config = dict(
    n_layer=14,
    d_mlp=320,
    qk_norm=False,
    init_std_qkv=0.0325,
    optimizer='muon_variant',
    decay_fraction=0.888,
    seq_len=1024,
)
Each number is 200 + 40 x the weight over its row's rms, rounded and kept within 0 to 999. Layers, rows and columns count from 0. The size before them is the row's rms in percent of the matrix's.

# layer 6 MLP up, 320x256, rms 0.11, rows 29-65, columns 128-191
094,196,190,212,216,258,222,330,214,178,286,146,215,193,180,187,165,251,226,188,268,252,232,218,176,258,229,221,201,202,217,162,243,175,250,239,227,236,139,216,198,228,197,158,272,234,259,156,218,203,192,163,200,159,206,220,189,211,162,264,194,238,272,186,187
101,230,281,238,175,184,241,153,196,188,165,197,189,181,189,137,175,193,212,229,204,160,188,170,182,180,218,190,185,217,258,273,224,120,167,239,222,257,110,202,209,146,240,225,172,238,162,273,219,219,242,230,172,291,259,191,165,178,260,186,191,216,223,136,179
097,186,198,223,233,164,187,216,144,205,210,268,171,172,196,162,176,171,192,237,181,271,257,173,217,193,232,192,166,205,157,173,229,65,198,110,131,238,184,223,173,203,266,206,274,222,167,231,238,201,236,226,221,210,237,120,172,262,155,146,235,139,221,178,270
102,193,165,129,238,193,221,214,218,193,225,132,209,189,241,199,262,198,185,247,201,188,224,205,177,197,244,112,188,177,198,226,205,227,182,226,180,192,232,216,215,193,138,136,238,230,235,205,190,193,180,260,227,207,139,202,222,266,204,136,270,237,234,224,176
100,109,214,210,203,183,270,195,203,176,211,103,163,191,281,253,235,245,199,207,199,128,182,215,233,277,216,188,168,225,128,235,204,192,190,198,221,211,117,222,250,198,220,173,239,169,204,258,234,228,190,159,249,210,236,151,188,145,230,167,145,273,175,122,233
092,190,189,257,181,194,155,176,184,193,169,173,190,179,170,137,188,172,211,239,179,154,244,236,208,254,133,184,175,196,127,176,182,211,190,201,127,201,170,221,183,222,201,189,233,207,195,247,230,202,159,135,199,207,105,207,105,204,222,245,235,159,178,209,219
113,211,149,215,271,169,161,210,122,175,224,169,260,209,231,244,203,176,198,192,171,183,129,180,218,199,151,226,182,192,271,182,170,178,175,229,255,225,179,174,240,166,138,214,214,133,158,190,156,126,153,172,154,212,205,258,216,190,214,171,223,239,165,197,133
111,215,242,263,219,122,210,173,271,141,188,210,168,200,212,266,202,171,206,263,157,215,268,259,209,182,253,250,234,215,241,231,195,227,198,152,199,217,199,175,227,245,162,192,136,152,212,136,121,183,166,277,206,214,112,245,317,273,176,157,198,272,176,177,278
103,231,204,219,216,196,137,205,234,181,218,211,211,221,248,201,206,222,325,243,87,150,156,250,135,238,177,227,247,216,177,173,162,156,205,227,220,336,170,176,204,265,246,212,168,162,155,229,229,198,191,184,235,180,224,205,243,203,239,215,244,193,197,157,232
103,102,186,195,185,233,161,183,216,160,248,264,242,176,190,235,222,216,241,219,223,207,174,192,294,166,210,182,240,171,217,205,184,206,115,232,204,206,145,261,241,173,200,202,217,202,299,173,146,203,112,254,172,215,202,187,169,186,222,179,222,188,240,243,187
100,235,203,227,166,245,201,156,149,259,241,247,211,252,245,246,231,176,232,197,181,204,220,196,213,315,168,275,250,204,225,141,213,250,177,247,190,249,180,257,180,157,233,163,91,198,212,253,199,173,154,175,245,221,122,270,189,285,221,194,262,174,148,214,221
099,187,211,156,182,219,195,164,222,138,189,174,206,183,253,210,200,217,217,138,200,215,219,230,222,190,133,187,207,260,195,166,182,195,206,249,230,196,263,198,205,181,134,101,213,218,203,252,201,201,230,240,164,236,204,196,251,164,141,214,216,140,212,173,232
107,151,258,202,185,222,224,191,230,222,236,211,158,212,195,129,182,209,194,200,150,262,173,246,283,166,87,185,181,260,192,184,238,227,130,116,246,172,165,190,269,226,285,187,219,232,174,215,216,216,163,290,185,168,186,179,199,231,160,227,216,165,222,224,239
103,275,318,226,225,174,172,228,128,202,209,198,219,171,231,258,198,202,154,167,236,250,203,239,261,209,186,243,212,172,184,165,194,218,223,154,154,223,234,256,225,302,259,227,237,162,248,173,200,232,189,140,162,247,253,197,87,182,233,175,130,151,187,185,185
099,209,208,186,177,192,192,300,230,279,210,166,155,245,219,206,63,227,269,210,158,187,202,189,208,213,155,179,209,127,161,130,190,200,222,226,225,190,210,141,269,188,261,172,200,192,133,153,203,181,236,221,201,144,185,166,190,201,183,220,176,216,228,178,227
101,199,284,244,211,150,229,137,181,132,101,192,145,143,169,172,193,208,191,255,233,224,159,247,199,275,195,226,146,225,203,277,198,147,186,247,173,229,181,198,194,249,128,179,171,195,237,148,211,144,230,158,207,175,202,213,166,208,209,200,195,233,186,213,289
104,245,187,188,250,202,202,177,166,163,212,242,190,157,231,76,227,230,175,200,223,234,283,185,222,141,214,242,160,156,197,223,293,193,200,182,247,240,241,200,194,234,246,266,191,209,213,260,167,221,245,222,145,202,98,186,174,261,266,167,212,231,243,230,185
095,205,237,165,199,226,183,213,196,221,214,207,146,183,185,124,194,305,153,170,295,173,190,226,242,230,212,218,241,176,279,174,165,142,144,206,225,179,146,150,135,178,189,181,149,276,213,138,177,158,164,160,145,233,260,186,227,142,206,205,242,164,167,128,228
099,209,209,223,140,222,226,159,198,110,150,182,147,257,206,268,231,177,182,201,180,192,149,174,193,183,165,197,203,268,212,305,201,180,212,192,180,228,209,215,197,231,213,169,175,245,211,251,228,155,260,225,180,178,241,188,232,195,162,217,254,223,162,168,200
089,242,197,148,187,292,182,178,195,214,166,172,191,236,157,252,214,247,199,154,209,217,209,250,203,226,178,177,193,187,228,160,281,166,204,236,170,197,165,200,189,282,239,225,239,161,217,227,188,182,246,171,252,233,152,244,181,154,189,197,210,146,140,199,240
103,220,242,150,209,176,235,186,269,128,117,84,230,156,215,179,212,167,194,156,150,182,131,174,215,216,249,152,159,205,192,292,237,243,206,176,167,209,219,174,225,178,182,249,135,211,219,182,206,221,237,190,166,201,189,237,229,269,151,248,142,226,289,231,257
099,240,203,209,208,249,222,185,207,249,190,269,217,204,57,234,149,191,249,241,174,159,197,175,128,243,238,172,251,164,212,181,218,212,138,168,153,120,214,122,198,168,147,165,199,223,178,203,258,185,208,126,269,219,245,259,212,172,178,120,252,170,161,183,186
095,162,109,177,202,236,227,189,180,190,135,163,193,165,247,201,236,174,175,200,217,209,161,233,217,193,158,196,259,129,167,185,200,179,212,196,261,213,218,221,245,226,169,206,178,167,254,211,216,130,170,222,194,256,185,175,258,255,195,191,195,188,216,156,210
101,189,176,144,275,171,226,193,206,184,233,194,193,262,195,250,262,120,263,237,225,159,187,171,198,208,252,169,187,131,182,235,259,252,238,194,187,203,288,177,224,153,205,116,195,228,269,259,245,171,227,260,212,156,247,209,177,258,237,188,197,228,199,281,174
098,234,211,207,210,182,193,285,220,120,118,260,239,157,246,201,216,219,147,192,259,184,119,201,152,136,124,188,171,183,92,217,161,243,102,161,255,222,119,190,176,199,210,197,213,248,269,193,172,233,239,225,152,105,163,148,164,208,189,234,151,207,198,228,197
104,216,210,139,201,200,254,177,191,188,147,222,163,232,263,226,199,221,218,206,196,216,202,241,193,130,184,201,168,204,138,234,157,172,273,185,219,196,180,176,158,244,200,193,178,159,194,99,171,242,280,235,148,182,182,173,206,226,221,204,159,219,226,188,259
098,281,181,146,266,183,209,231,224,169,178,281,212,221,270,285,203,176,187,134,188,210,233,167,174,144,184,182,263,203,259,174,208,195,194,179,224,260,206,241,215,229,249,233,180,212,231,152,148,156,178,204,213,152,207,172,212,192,186,200,113,197,194,205,231
104,252,240,224,183,217,265,178,204,203,188,263,249,196,216,172,209,191,209,154,150,136,214,175,175,130,263,186,229,240,185,178,224,224,157,221,169,146,202,230,201,189,192,204,168,182,289,227,225,168,192,160,202,238,241,205,142,194,187,223,212,188,186,233,266
103,205,203,259,191,172,181,108,225,274,255,250,192,182,163,189,117,178,234,184,201,116,162,233,129,101,117,204,253,162,204,105,181,207,188,209,187,202,188,187,182,219,190,163,213,200,223,204,208,221,133,174,244,176,150,173,158,210,197,228,195,205,180,205,140
098,179,212,158,185,205,160,225,140,137,154,211,112,137,179,212,174,224,269,194,219,206,173,187,213,236,164,189,187,198,212,179,193,211,133,224,240,186,251,215,228,200,162,165,155,251,324,213,186,180,161,177,221,205,134,185,173,163,171,297,200,153,220,238,253
096,161,186,192,198,183,277,200,218,158,208,198,204,191,208,197,236,221,164,230,273,209,126,196,124,256,159,193,223,197,203,256,160,172,102,227,96,161,203,196,146,266,186,241,210,211,196,185,176,195,230,232,187,226,188,173,282,303,210,145,198,213,183,207,228
099,246,161,235,204,200,173,186,196,170,182,250,158,215,174,186,230,218,171,204,155,178,135,190,180,225,132,222,218,131,249,219,223,340,160,159,300,141,167,208,195,158,190,161,215,220,212,210,221,195,134,190,158,197,275,192,224,177,287,129,239,193,207,188,256
099,201,192,188,236,281,309,189,213,217,227,187,214,176,225,280,191,229,191,167,214,186,226,207,198,236,209,140,211,257,224,173,217,175,134,219,178,173,229,183,206,246,186,152,231,192,167,262,214,177,182,106,210,208,220,262,236,123,152,310,142,210,172,209,252
102,245,214,116,270,126,187,234,273,224,162,234,179,158,209,256,205,155,303,162,212,146,219,251,145,226,259,238,284,243,231,217,256,214,159,168,198,183,223,144,193,183,287,251,104,197,266,139,155,203,134,237,256,255,171,219,217,203,230,236,191,265,166,209,260
107,179,210,220,215,184,252,229,219,274,203,266,209,263,157,195,228,197,285,213,222,159,192,211,212,280,187,197,288,178,154,227,221,195,176,153,153,158,188,254,192,162,272,161,178,237,257,221,149,130,139,243,216,158,169,135,143,190,173,161,193,266,191,207,187
109,221,179,220,189,208,248,142,260,138,209,273,241,200,163,253,221,296,166,230,191,197,147,218,174,144,271,167,175,339,246,200,133,189,230,211,141,185,279,212,214,225,157,151,181,203,191,154,246,215,192,204,190,206,177,174,216,199,100,172,169,204,131,221,210
097,229,233,241,260,228,176,241,70,244,174,271,217,140,222,263,192,239,176,143,208,239,265,150,232,226,181,209,242,228,222,183,247,193,200,238,218,178,139,235,219,181,196,270,239,148,210,274,160,215,211,166,236,155,263,203,225,171,193,214,176,237,215,261,249
# layer 6 MLP down (transposed), 320x256, rms 0.253, rows 29-64, columns 128-191
097,235,241,172,173,185,188,192,206,188,156,248,176,188,217,233,205,146,212,183,203,206,156,251,211,188,188,213,270,178,150,271,216,224,178,189,198,169,215,233,164,162,260,148,206,207,132,167,184,211,251,232,192,211,238,123,234,122,215,216,135,227,165,202,225
097,300,220,232,242,268,248,194,159,184,241,150,265,253,207,212,250,206,192,173,182,192,158,246,221,268,193,215,153,220,224,113,146,191,232,179,160,169,296,236,233,229,153,217,217,242,224,114,253,160,203,225,241,217,138,207,168,145,195,200,211,196,180,162,230
096,186,233,226,184,177,291,177,218,255,236,235,288,161,167,282,172,244,177,205,182,132,125,211,155,242,218,216,210,245,201,231,120,218,223,221,206,208,230,175,214,206,243,232,205,225,188,190,202,194,195,266,245,131,232,176,207,164,254,183,189,302,190,212,179
103,203,229,222,235,174,153,276,259,169,180,241,133,188,231,119,187,198,219,164,173,204,194,109,221,202,162,256,195,256,204,212,190,107,206,117,229,185,195,197,260,248,326,175,202,199,204,290,247,185,250,182,210,208,192,215,179,194,200,185,260,158,189,194,168
098,195,198,182,219,191,179,187,215,278,166,265,265,240,148,170,159,170,173,171,205,219,225,223,180,115,151,210,237,248,278,169,180,279,201,221,201,255,199,192,244,189,225,265,202,176,183,171,185,239,249,260,203,210,177,235,227,178,140,268,226,169,158,248,213
098,182,171,168,171,199,176,217,256,218,208,269,143,237,212,261,129,165,259,193,168,205,253,164,198,199,206,184,184,163,197,152,247,210,191,282,229,195,179,211,208,217,176,207,157,150,203,93,121,211,198,256,216,239,296,144,224,168,198,170,188,235,207,163,196
108,223,208,178,230,168,232,288,246,212,166,232,150,199,241,215,153,190,244,213,232,179,228,195,274,192,243,136,122,215,265,219,230,179,175,236,194,205,167,198,214,153,291,220,170,228,139,227,206,146,279,222,178,126,157,220,257,237,252,229,285,169,127,284,211
108,195,207,179,232,244,145,223,179,211,182,186,155,271,254,265,212,216,158,216,185,186,251,270,181,168,213,141,208,186,165,178,239,196,150,210,181,136,256,158,214,185,176,237,220,186,246,209,244,202,201,107,176,186,175,164,257,135,244,221,224,250,176,177,144
101,165,151,232,159,188,224,257,165,152,207,205,201,137,212,211,231,168,266,230,183,257,175,219,191,233,215,244,196,205,252,215,214,207,211,276,238,165,172,165,223,191,179,226,216,204,226,159,152,195,208,230,234,228,270,184,164,151,241,132,219,187,181,259,140
101,250,239,184,125,193,178,173,217,203,209,137,205,151,227,215,192,221,207,146,214,159,191,254,156,211,201,156,204,255,181,236,207,227,240,231,242,271,210,172,194,211,190,201,161,215,231,124,219,198,228,189,234,168,232,206,247,262,216,195,177,225,181,219,219
104,138,222,189,206,187,224,234,192,218,133,177,135,193,249,184,172,269,209,212,311,247,176,185,234,171,187,213,174,219,200,227,206,190,163,174,175,263,230,235,217,199,236,150,165,146,188,212,206,156,204,254,157,211,215,208,204,185,166,188,143,202,207,228,240
099,240,226,150,156,176,186,235,219,198,213,201,78,203,216,232,143,193,245,190,137,217,174,175,173,198,240,272,176,84,217,245,184,191,202,168,196,193,125,194,236,213,242,239,259,209,254,207,212,185,204,220,236,202,205,181,141,255,191,183,203,189,187,245,131
108,251,187,240,165,218,287,237,164,246,231,192,144,131,164,250,177,157,243,231,202,212,198,127,167,298,232,255,238,255,245,276,174,182,176,231,307,157,196,168,180,267,180,232,175,190,184,141,107,200,175,172,165,221,135,185,189,213,147,204,133,188,209,216,238
102,187,215,161,249,173,183,203,272,191,217,190,172,138,165,158,212,214,236,210,231,267,194,158,187,222,178,239,202,198,155,189,214,144,258,223,204,140,227,205,239,139,230,177,198,196,218,174,266,192,210,234,246,117,129,236,222,180,209,138,181,175,253,182,226
103,136,177,100,219,239,182,219,184,180,222,207,209,242,172,205,220,171,131,127,80,228,231,186,160,226,165,232,221,261,196,193,195,173,166,189,207,217,214,230,144,227,212,269,150,178,178,232,264,212,163,240,190,189,189,145,206,172,216,186,227,160,137,191,210
101,205,223,149,245,217,179,115,209,198,159,266,209,270,189,265,183,148,242,176,91,115,172,182,176,186,203,198,204,133,257,169,183,221,263,198,155,248,220,169,181,213,250,285,217,253,153,143,161,173,128,186,178,163,134,152,183,212,134,190,230,219,192,224,182
104,157,229,214,139,233,170,224,198,227,217,231,217,215,267,160,208,191,211,218,194,142,212,247,202,261,237,161,145,266,151,221,237,196,189,261,175,232,245,270,182,144,144,269,175,237,166,214,210,284,226,214,194,185,177,226,150,157,125,151,232,216,186,196,220
099,187,225,207,190,228,243,228,254,230,258,156,232,290,172,223,184,133,165,212,166,207,188,257,268,165,98,212,253,202,196,224,191,233,198,161,255,162,300,228,219,182,223,286,141,244,197,196,154,161,229,278,193,199,181,184,147,244,171,194,233,155,232,224,184
102,228,201,200,206,167,147,164,158,216,214,225,222,186,216,289,242,224,264,221,115,260,231,223,164,231,143,169,227,206,176,196,165,166,157,275,135,155,184,266,185,193,207,197,202,226,160,164,119,187,276,204,289,243,214,247,188,154,201,164,165,172,243,183,216
087,217,193,237,259,140,156,182,229,163,241,281,220,197,215,173,135,245,235,183,177,171,116,173,194,152,194,170,244,201,180,248,175,274,124,164,212,163,237,205,229,174,207,234,177,249,173,136,228,246,149,208,200,159,243,177,203,264,184,214,227,239,255,231,192
097,229,232,247,223,197,205,212,206,231,211,191,217,145,264,176,227,239,187,163,226,201,227,187,122,189,134,191,177,144,173,186,233,212,183,200,197,229,219,192,188,105,162,259,211,272,224,175,244,160,253,161,249,194,233,182,202,127,217,195,229,231,160,188,197
103,252,198,238,185,185,192,220,184,187,190,149,148,145,254,166,203,230,206,169,179,178,276,238,206,205,185,196,118,164,192,172,201,230,160,192,211,185,213,197,232,232,255,194,197,224,193,153,201,207,172,240,112,202,143,203,192,177,223,235,160,215,252,279,248
092,263,264,253,140,218,191,214,206,261,215,207,208,252,196,138,240,202,211,121,239,170,190,171,176,197,199,192,104,236,201,234,177,184,192,201,131,111,184,200,177,196,135,81,274,183,170,222,219,195,203,211,237,166,184,247,178,145,169,195,169,237,202,200,166
100,175,186,196,220,219,199,196,147,221,237,174,177,229,178,226,202,196,202,206,225,218,134,200,220,221,230,266,202,163,243,153,155,153,218,192,199,237,184,104,183,247,165,321,173,199,223,187,251,223,206,194,261,255,219,211,173,184,225,83,203,241,241,188,177
097,188,202,253,194,204,192,169,236,224,163,201,197,202,157,155,203,195,195,153,183,181,211,197,210,245,172,199,206,273,303,234,198,251,254,221,206,179,266,206,156,190,133,203,185,252,161,174,235,248,199,209,181,221,224,185,125,224,187,136,260,154,228,173,272
103,130,263,227,135,301,190,183,268,223,187,238,235,135,224,195,252,199,229,222,232,273,165,172,236,175,177,212,222,186,240,194,192,251,180,230,195,215,135,189,111,190,215,206,202,203,211,261,221,227,225,191,230,240,162,194,219,222,231,229,260,182,172,192,166
099,195,185,177,152,221,221,183,140,252,191,171,194,203,84,209,222,232,206,272,205,156,196,249,236,200,165,192,151,200,124,185,217,177,206,221,183,199,168,214,153,123,192,180,164,198,179,207,292,184,185,191,247,276,247,286,157,258,248,210,210,170,250,199,161
097,216,238,192,202,211,178,221,194,144,183,211,208,194,160,194,182,188,207,265,205,238,161,204,235,250,159,151,216,239,274,248,105,197,227,141,245,228,147,197,147,182,199,185,217,160,124,227,186,179,193,173,151,149,164,153,215,203,196,228,229,173,180,142,107
099,270,226,222,152,161,202,220,250,213,145,192,135,201,236,199,219,228,244,216,208,226,192,213,238,258,206,182,249,225,163,206,210,250,196,173,126,227,219,159,225,231,265,253,147,180,111,211,221,177,273,277,168,182,228,229,254,216,158,198,204,214,195,201,164
097,252,256,210,182,162,239,194,240,259,200,193,269,191,122,207,197,145,153,230,232,210,119,203,197,174,283,119,168,214,179,155,172,195,227,262,200,278,252,202,170,198,180,141,255,204,199,203,217,221,240,246,198,190,161,161,213,171,283,213,196,193,107,157,166
092,190,221,213,187,237,214,227,243,217,158,184,113,185,187,181,157,203,147,174,168,161,210,238,225,196,201,194,217,191,174,200,170,271,229,228,289,97,211,208,167,201,181,198,226,220,221,162,227,252,149,212,230,199,177,212,188,189,204,224,183,240,150,246,276
102,176,185,213,233,220,221,215,257,174,257,148,204,184,199,224,203,152,197,234,250,290,187,262,230,220,247,160,260,167,258,187,223,223,220,170,153,194,187,189,204,262,171,161,264,176,173,148,225,186,168,207,175,125,150,239,182,232,202,204,200,154,202,214,163
100,152,199,301,241,156,162,156,205,134,138,224,151,222,201,214,251,172,238,186,149,237,238,217,147,218,194,219,210,171,208,160,224,220,308,177,137,237,135,171,175,216,185,213,152,182,243,196,193,202,221,253,191,195,199,151,200,203,259,198,166,188,197,206,205
102,200,169,177,240,177,164,137,229,181,235,303,287,154,229,221,187,173,141,81,206,219,219,204,193,219,187,202,230,226,260,181,185,214,227,237,235,176,168,214,190,109,227,161,248,228,182,154,182,154,205,218,138,165,178,150,200,188,211,147,213,177,214,174,279
110,284,214,192,252,246,238,153,170,251,176,150,214,234,247,130,177,196,201,207,252,195,231,212,244,213,163,224,148,244,121,155,193,212,240,232,139,232,262,188,161,218,237,226,200,206,163,190,210,213,212,219,161,164,260,314,260,212,207,240,198,215,219,178,235
104,209,227,190,174,203,242,215,201,228,179,170,219,217,206,192,174,198,158,173,191,228,164,122,136,183,92,213,152,177,132,187,255,204,165,173,198,248,200,198,200,167,186,268,204,207,230,206,232,207,241,198,148,186,184,132,167,179,281,153,198,139,181,188,226
# layer 6 MLP gate, 320x256, rms 0.108, rows 30-65, columns 128-191
101,301,183,104,250,160,183,201,168,254,278,201,268,237,203,142,236,169,240,113,148,209,232,185,243,257,256,258,209,157,209,130,129,206,182,136,105,141,236,197,171,208,213,256,197,236,198,172,217,206,173,191,238,248,163,259,164,184,164,207,169,194,129,271,165
096,165,198,240,174,246,181,145,231,192,262,117,150,154,274,228,200,207,169,233,192,213,257,233,238,113,251,168,202,194,166,130,270,193,171,151,114,237,235,184,218,251,249,161,262,175,232,210,218,184,194,165,230,245,212,183,156,198,174,193,164,137,152,208,163
102,197,239,273,166,190,124,181,138,160,156,171,149,109,161,213,216,106,190,127,225,163,253,79,202,188,226,200,208,230,175,204,148,147,246,220,199,278,206,191,195,159,279,144,182,217,196,184,209,273,205,270,233,200,227,224,196,127,179,217,274,175,185,191,255
101,196,236,214,181,214,166,231,198,215,243,213,164,201,183,259,146,196,169,180,272,213,193,137,173,180,217,169,169,176,203,175,283,168,194,227,225,142,214,175,249,178,225,195,186,131,149,182,158,192,169,75,114,133,226,179,191,194,233,225,188,254,223,182,162
089,200,196,290,193,198,165,185,164,182,90,121,268,174,182,167,211,231,317,198,277,202,203,181,255,116,270,236,202,224,195,218,184,216,190,172,214,225,152,212,153,226,192,200,183,212,185,133,201,223,234,184,205,196,160,187,167,271,181,197,165,182,213,274,216
112,168,280,192,207,213,279,198,265,226,127,179,186,181,246,256,185,226,198,140,204,257,217,214,287,247,284,186,188,225,181,183,164,240,248,216,254,201,121,148,237,159,160,162,223,198,226,175,221,238,215,182,196,216,173,266,237,185,115,221,168,209,175,226,242
098,235,243,138,238,226,212,291,216,236,181,175,192,222,154,242,210,179,131,182,195,187,187,165,214,260,170,196,178,162,192,209,196,230,223,139,163,118,141,184,299,193,228,200,228,211,175,262,210,218,148,129,201,180,152,231,207,175,308,172,174,171,215,172,195
104,179,201,275,186,201,126,198,210,243,162,227,216,149,199,147,247,139,229,142,176,178,139,186,211,135,228,148,230,194,178,263,215,221,203,211,134,196,133,192,220,156,223,197,172,198,217,241,217,259,199,194,197,91,189,200,156,222,221,125,276,189,155,272,169
097,226,250,266,148,149,166,191,189,174,230,200,195,199,197,239,202,202,159,215,199,172,220,176,212,159,213,174,172,207,273,202,252,214,156,199,239,199,175,274,181,210,178,232,213,257,163,134,240,168,290,140,205,176,207,185,232,238,114,185,193,172,297,184,167
102,170,110,186,212,158,212,172,226,142,220,146,164,176,256,178,150,201,191,225,185,219,203,227,202,157,250,67,137,215,147,224,166,203,71,170,203,220,214,244,145,162,239,128,154,198,282,268,214,215,224,252,192,257,232,214,198,182,164,203,175,221,170,118,159
099,256,214,237,241,258,229,319,151,144,224,222,119,169,118,199,217,199,197,202,193,200,284,227,162,168,211,183,167,201,313,203,193,222,197,238,121,113,202,145,229,252,219,214,183,242,152,118,226,188,195,229,163,290,178,262,183,137,190,121,164,190,203,116,173
104,182,227,196,313,235,234,71,232,217,156,212,192,193,186,171,144,176,219,127,188,171,271,198,222,168,160,226,172,206,161,213,286,134,194,213,192,236,178,192,157,192,204,230,214,218,179,213,244,242,186,186,175,222,135,191,184,271,205,197,232,146,170,161,252
102,248,141,166,196,173,236,213,146,206,158,233,195,202,146,213,251,124,193,222,258,185,213,201,208,146,127,186,187,284,200,155,164,131,212,210,227,270,251,169,218,237,227,181,225,206,198,161,213,255,197,128,220,237,146,204,174,126,118,141,167,235,181,161,133
097,177,195,162,120,202,233,274,174,203,127,102,154,257,201,180,211,200,136,194,187,230,176,163,169,200,164,156,202,271,165,232,229,278,213,196,189,262,160,169,214,201,268,179,148,216,158,251,186,210,277,185,177,179,234,160,228,198,221,263,282,192,196,246,210
100,206,212,165,192,233,192,239,237,236,254,164,200,238,193,215,252,138,166,195,179,178,214,126,179,189,198,186,73,217,255,162,170,218,184,244,193,217,186,110,231,219,270,234,147,209,262,232,183,142,217,162,201,240,124,228,187,251,223,224,147,245,212,177,214
100,160,252,186,224,77,227,256,226,195,231,190,300,166,218,167,182,192,192,236,177,184,181,181,271,254,208,175,192,240,208,163,165,190,167,93,169,221,216,145,260,154,156,207,237,191,218,191,252,266,186,192,239,176,165,216,144,172,199,173,229,308,179,198,197
096,240,224,135,186,200,119,154,131,175,175,176,203,288,154,207,173,162,161,216,280,207,159,230,256,205,168,219,223,169,319,171,165,233,170,206,206,196,223,253,121,185,171,186,199,209,200,224,207,164,179,220,178,200,217,168,216,210,171,215,176,172,248,234,182
100,181,219,164,206,149,218,262,169,162,221,155,253,138,199,299,188,268,237,224,196,234,246,243,182,170,250,156,228,139,148,156,196,234,265,300,206,193,240,286,163,307,196,187,260,235,179,196,198,157,164,126,226,257,230,181,189,170,202,221,160,203,286,172,219
091,185,241,199,188,122,255,179,192,177,218,287,202,201,234,212,135,193,240,140,196,211,207,214,206,161,157,187,247,151,187,235,143,222,178,208,174,206,232,193,211,230,227,221,199,214,252,111,185,233,183,176,218,184,220,184,244,251,200,178,240,261,193,163,152
092,188,225,204,241,161,268,200,247,181,219,201,245,230,242,244,176,175,178,154,214,198,259,171,130,106,180,143,224,188,210,176,214,216,191,241,187,167,247,246,127,199,129,192,226,195,159,270,227,185,207,180,295,230,225,195,197,284,235,172,208,196,180,240,233
095,228,199,260,195,149,237,233,220,180,286,168,158,184,295,175,217,262,180,200,231,209,209,130,216,282,204,187,230,178,157,252,210,225,153,156,216,234,126,192,210,188,184,237,186,212,132,225,177,204,221,211,144,230,188,118,213,209,245,223,142,187,189,230,186
094,138,204,207,208,213,163,202,210,192,140,275,180,156,165,131,209,256,199,144,127,185,215,181,253,194,215,217,168,192,261,216,188,260,172,195,153,151,306,251,204,200,174,195,200,126,227,247,288,190,111,211,208,214,242,189,212,232,160,225,215,266,238,269,192
104,248,241,151,273,174,139,171,226,255,215,228,235,195,232,227,250,162,179,251,145,200,184,204,261,226,259,146,222,147,173,234,172,236,230,160,214,175,246,193,197,176,241,154,169,198,181,186,136,180,213,191,185,144,242,216,143,198,216,199,201,272,189,243,267
098,231,169,216,145,238,178,173,242,175,250,261,228,201,166,189,197,207,230,229,212,233,289,153,155,255,161,234,248,206,224,193,235,171,196,204,219,153,249,244,169,239,179,288,227,202,237,237,211,236,211,229,244,118,237,194,194,224,187,141,265,147,207,243,183
106,202,182,253,132,238,163,200,181,153,210,248,215,187,236,233,230,196,215,199,192,309,216,232,160,237,218,195,237,150,260,229,153,148,198,222,153,203,153,191,236,241,158,185,172,223,301,212,234,144,216,220,248,195,155,190,164,177,196,203,201,202,241,61,160
095,221,242,244,254,270,163,253,179,224,250,144,195,172,187,160,186,185,172,240,153,139,278,186,305,189,131,231,177,210,241,114,243,206,151,158,168,190,211,228,137,157,184,166,170,228,159,196,202,219,187,200,152,281,258,213,147,274,163,182,266,165,275,205,135
100,206,264,254,204,190,185,222,204,239,155,150,239,246,223,290,178,180,190,244,184,285,230,232,184,144,191,225,140,261,210,249,190,235,235,201,210,206,196,180,201,200,284,205,206,210,164,107,143,166,147,187,213,189,149,201,269,247,215,167,158,247,163,183,136
100,165,177,211,175,177,165,142,259,232,174,223,197,192,232,225,212,197,172,242,155,240,199,278,195,225,228,267,172,236,210,125,167,232,165,240,165,254,241,184,188,254,215,198,170,227,138,206,162,235,196,88,229,239,146,208,301,273,148,172,234,218,184,266,204
094,222,221,155,254,137,172,292,126,162,265,211,181,221,195,184,160,221,201,196,117,194,263,231,204,137,184,197,215,213,223,182,226,199,180,223,121,145,277,232,204,205,255,142,198,204,259,188,153,193,190,148,143,196,196,181,180,195,169,182,259,217,190,215,221
094,165,192,303,217,281,240,219,165,185,187,172,170,241,130,226,242,177,277,227,182,270,129,207,155,165,154,217,231,196,164,162,175,171,235,233,201,211,145,188,191,238,200,129,207,201,135,265,260,228,231,137,181,248,170,204,124,129,162,208,233,210,233,210,221
102,146,185,238,204,181,142,230,233,193,178,176,166,228,156,167,157,197,228,153,144,103,214,217,210,169,105,187,179,192,165,205,182,217,181,199,183,168,261,275,171,161,197,253,140,199,232,235,228,187,221,200,225,240,237,162,205,159,238,174,170,293,244,244,236
099,181,187,188,208,96,96,223,209,140,223,145,244,163,209,187,209,209,156,183,155,332,196,203,224,211,151,215,188,141,174,122,244,223,240,248,175,112,183,161,166,208,168,213,148,195,202,190,274,227,192,236,223,179,189,180,212,250,171,230,160,252,250,237,241
103,183,221,232,179,203,186,133,202,154,231,263,279,221,246,214,201,182,151,138,208,280,186,139,201,272,253,248,141,222,156,196,219,231,196,274,190,154,188,196,213,189,200,186,323,195,207,249,172,142,185,239,211,202,231,204,263,190,172,138,191,171,168,234,190
106,261,216,216,258,203,201,191,220,191,228,248,173,224,214,169,229,181,251,154,202,181,213,229,134,219,176,217,211,245,164,196,105,216,214,196,169,150,178,195,201,206,212,191,238,286,263,301,200,184,199,255,222,266,223,137,191,334,235,189,215,253,184,158,181
105,150,203,187,186,171,249,202,178,228,265,208,204,228,200,212,239,142,158,215,201,226,262,178,201,188,136,189,146,169,122,198,185,269,185,171,182,170,135,161,165,266,196,213,224,213,208,151,182,253,224,200,241,196,237,117,205,200,165,303,215,182,229,197,166
100,201,216,209,169,282,243,240,186,181,206,183,218,173,193,141,190,235,171,158,221,196,206,164,203,251,236,180,228,121,204,190,178,191,223,223,168,228,127,227,268,211,264,245,132,218,153,275,243,205,259,196,199,244,181,116,238,178,222,184,200,74,216,231,184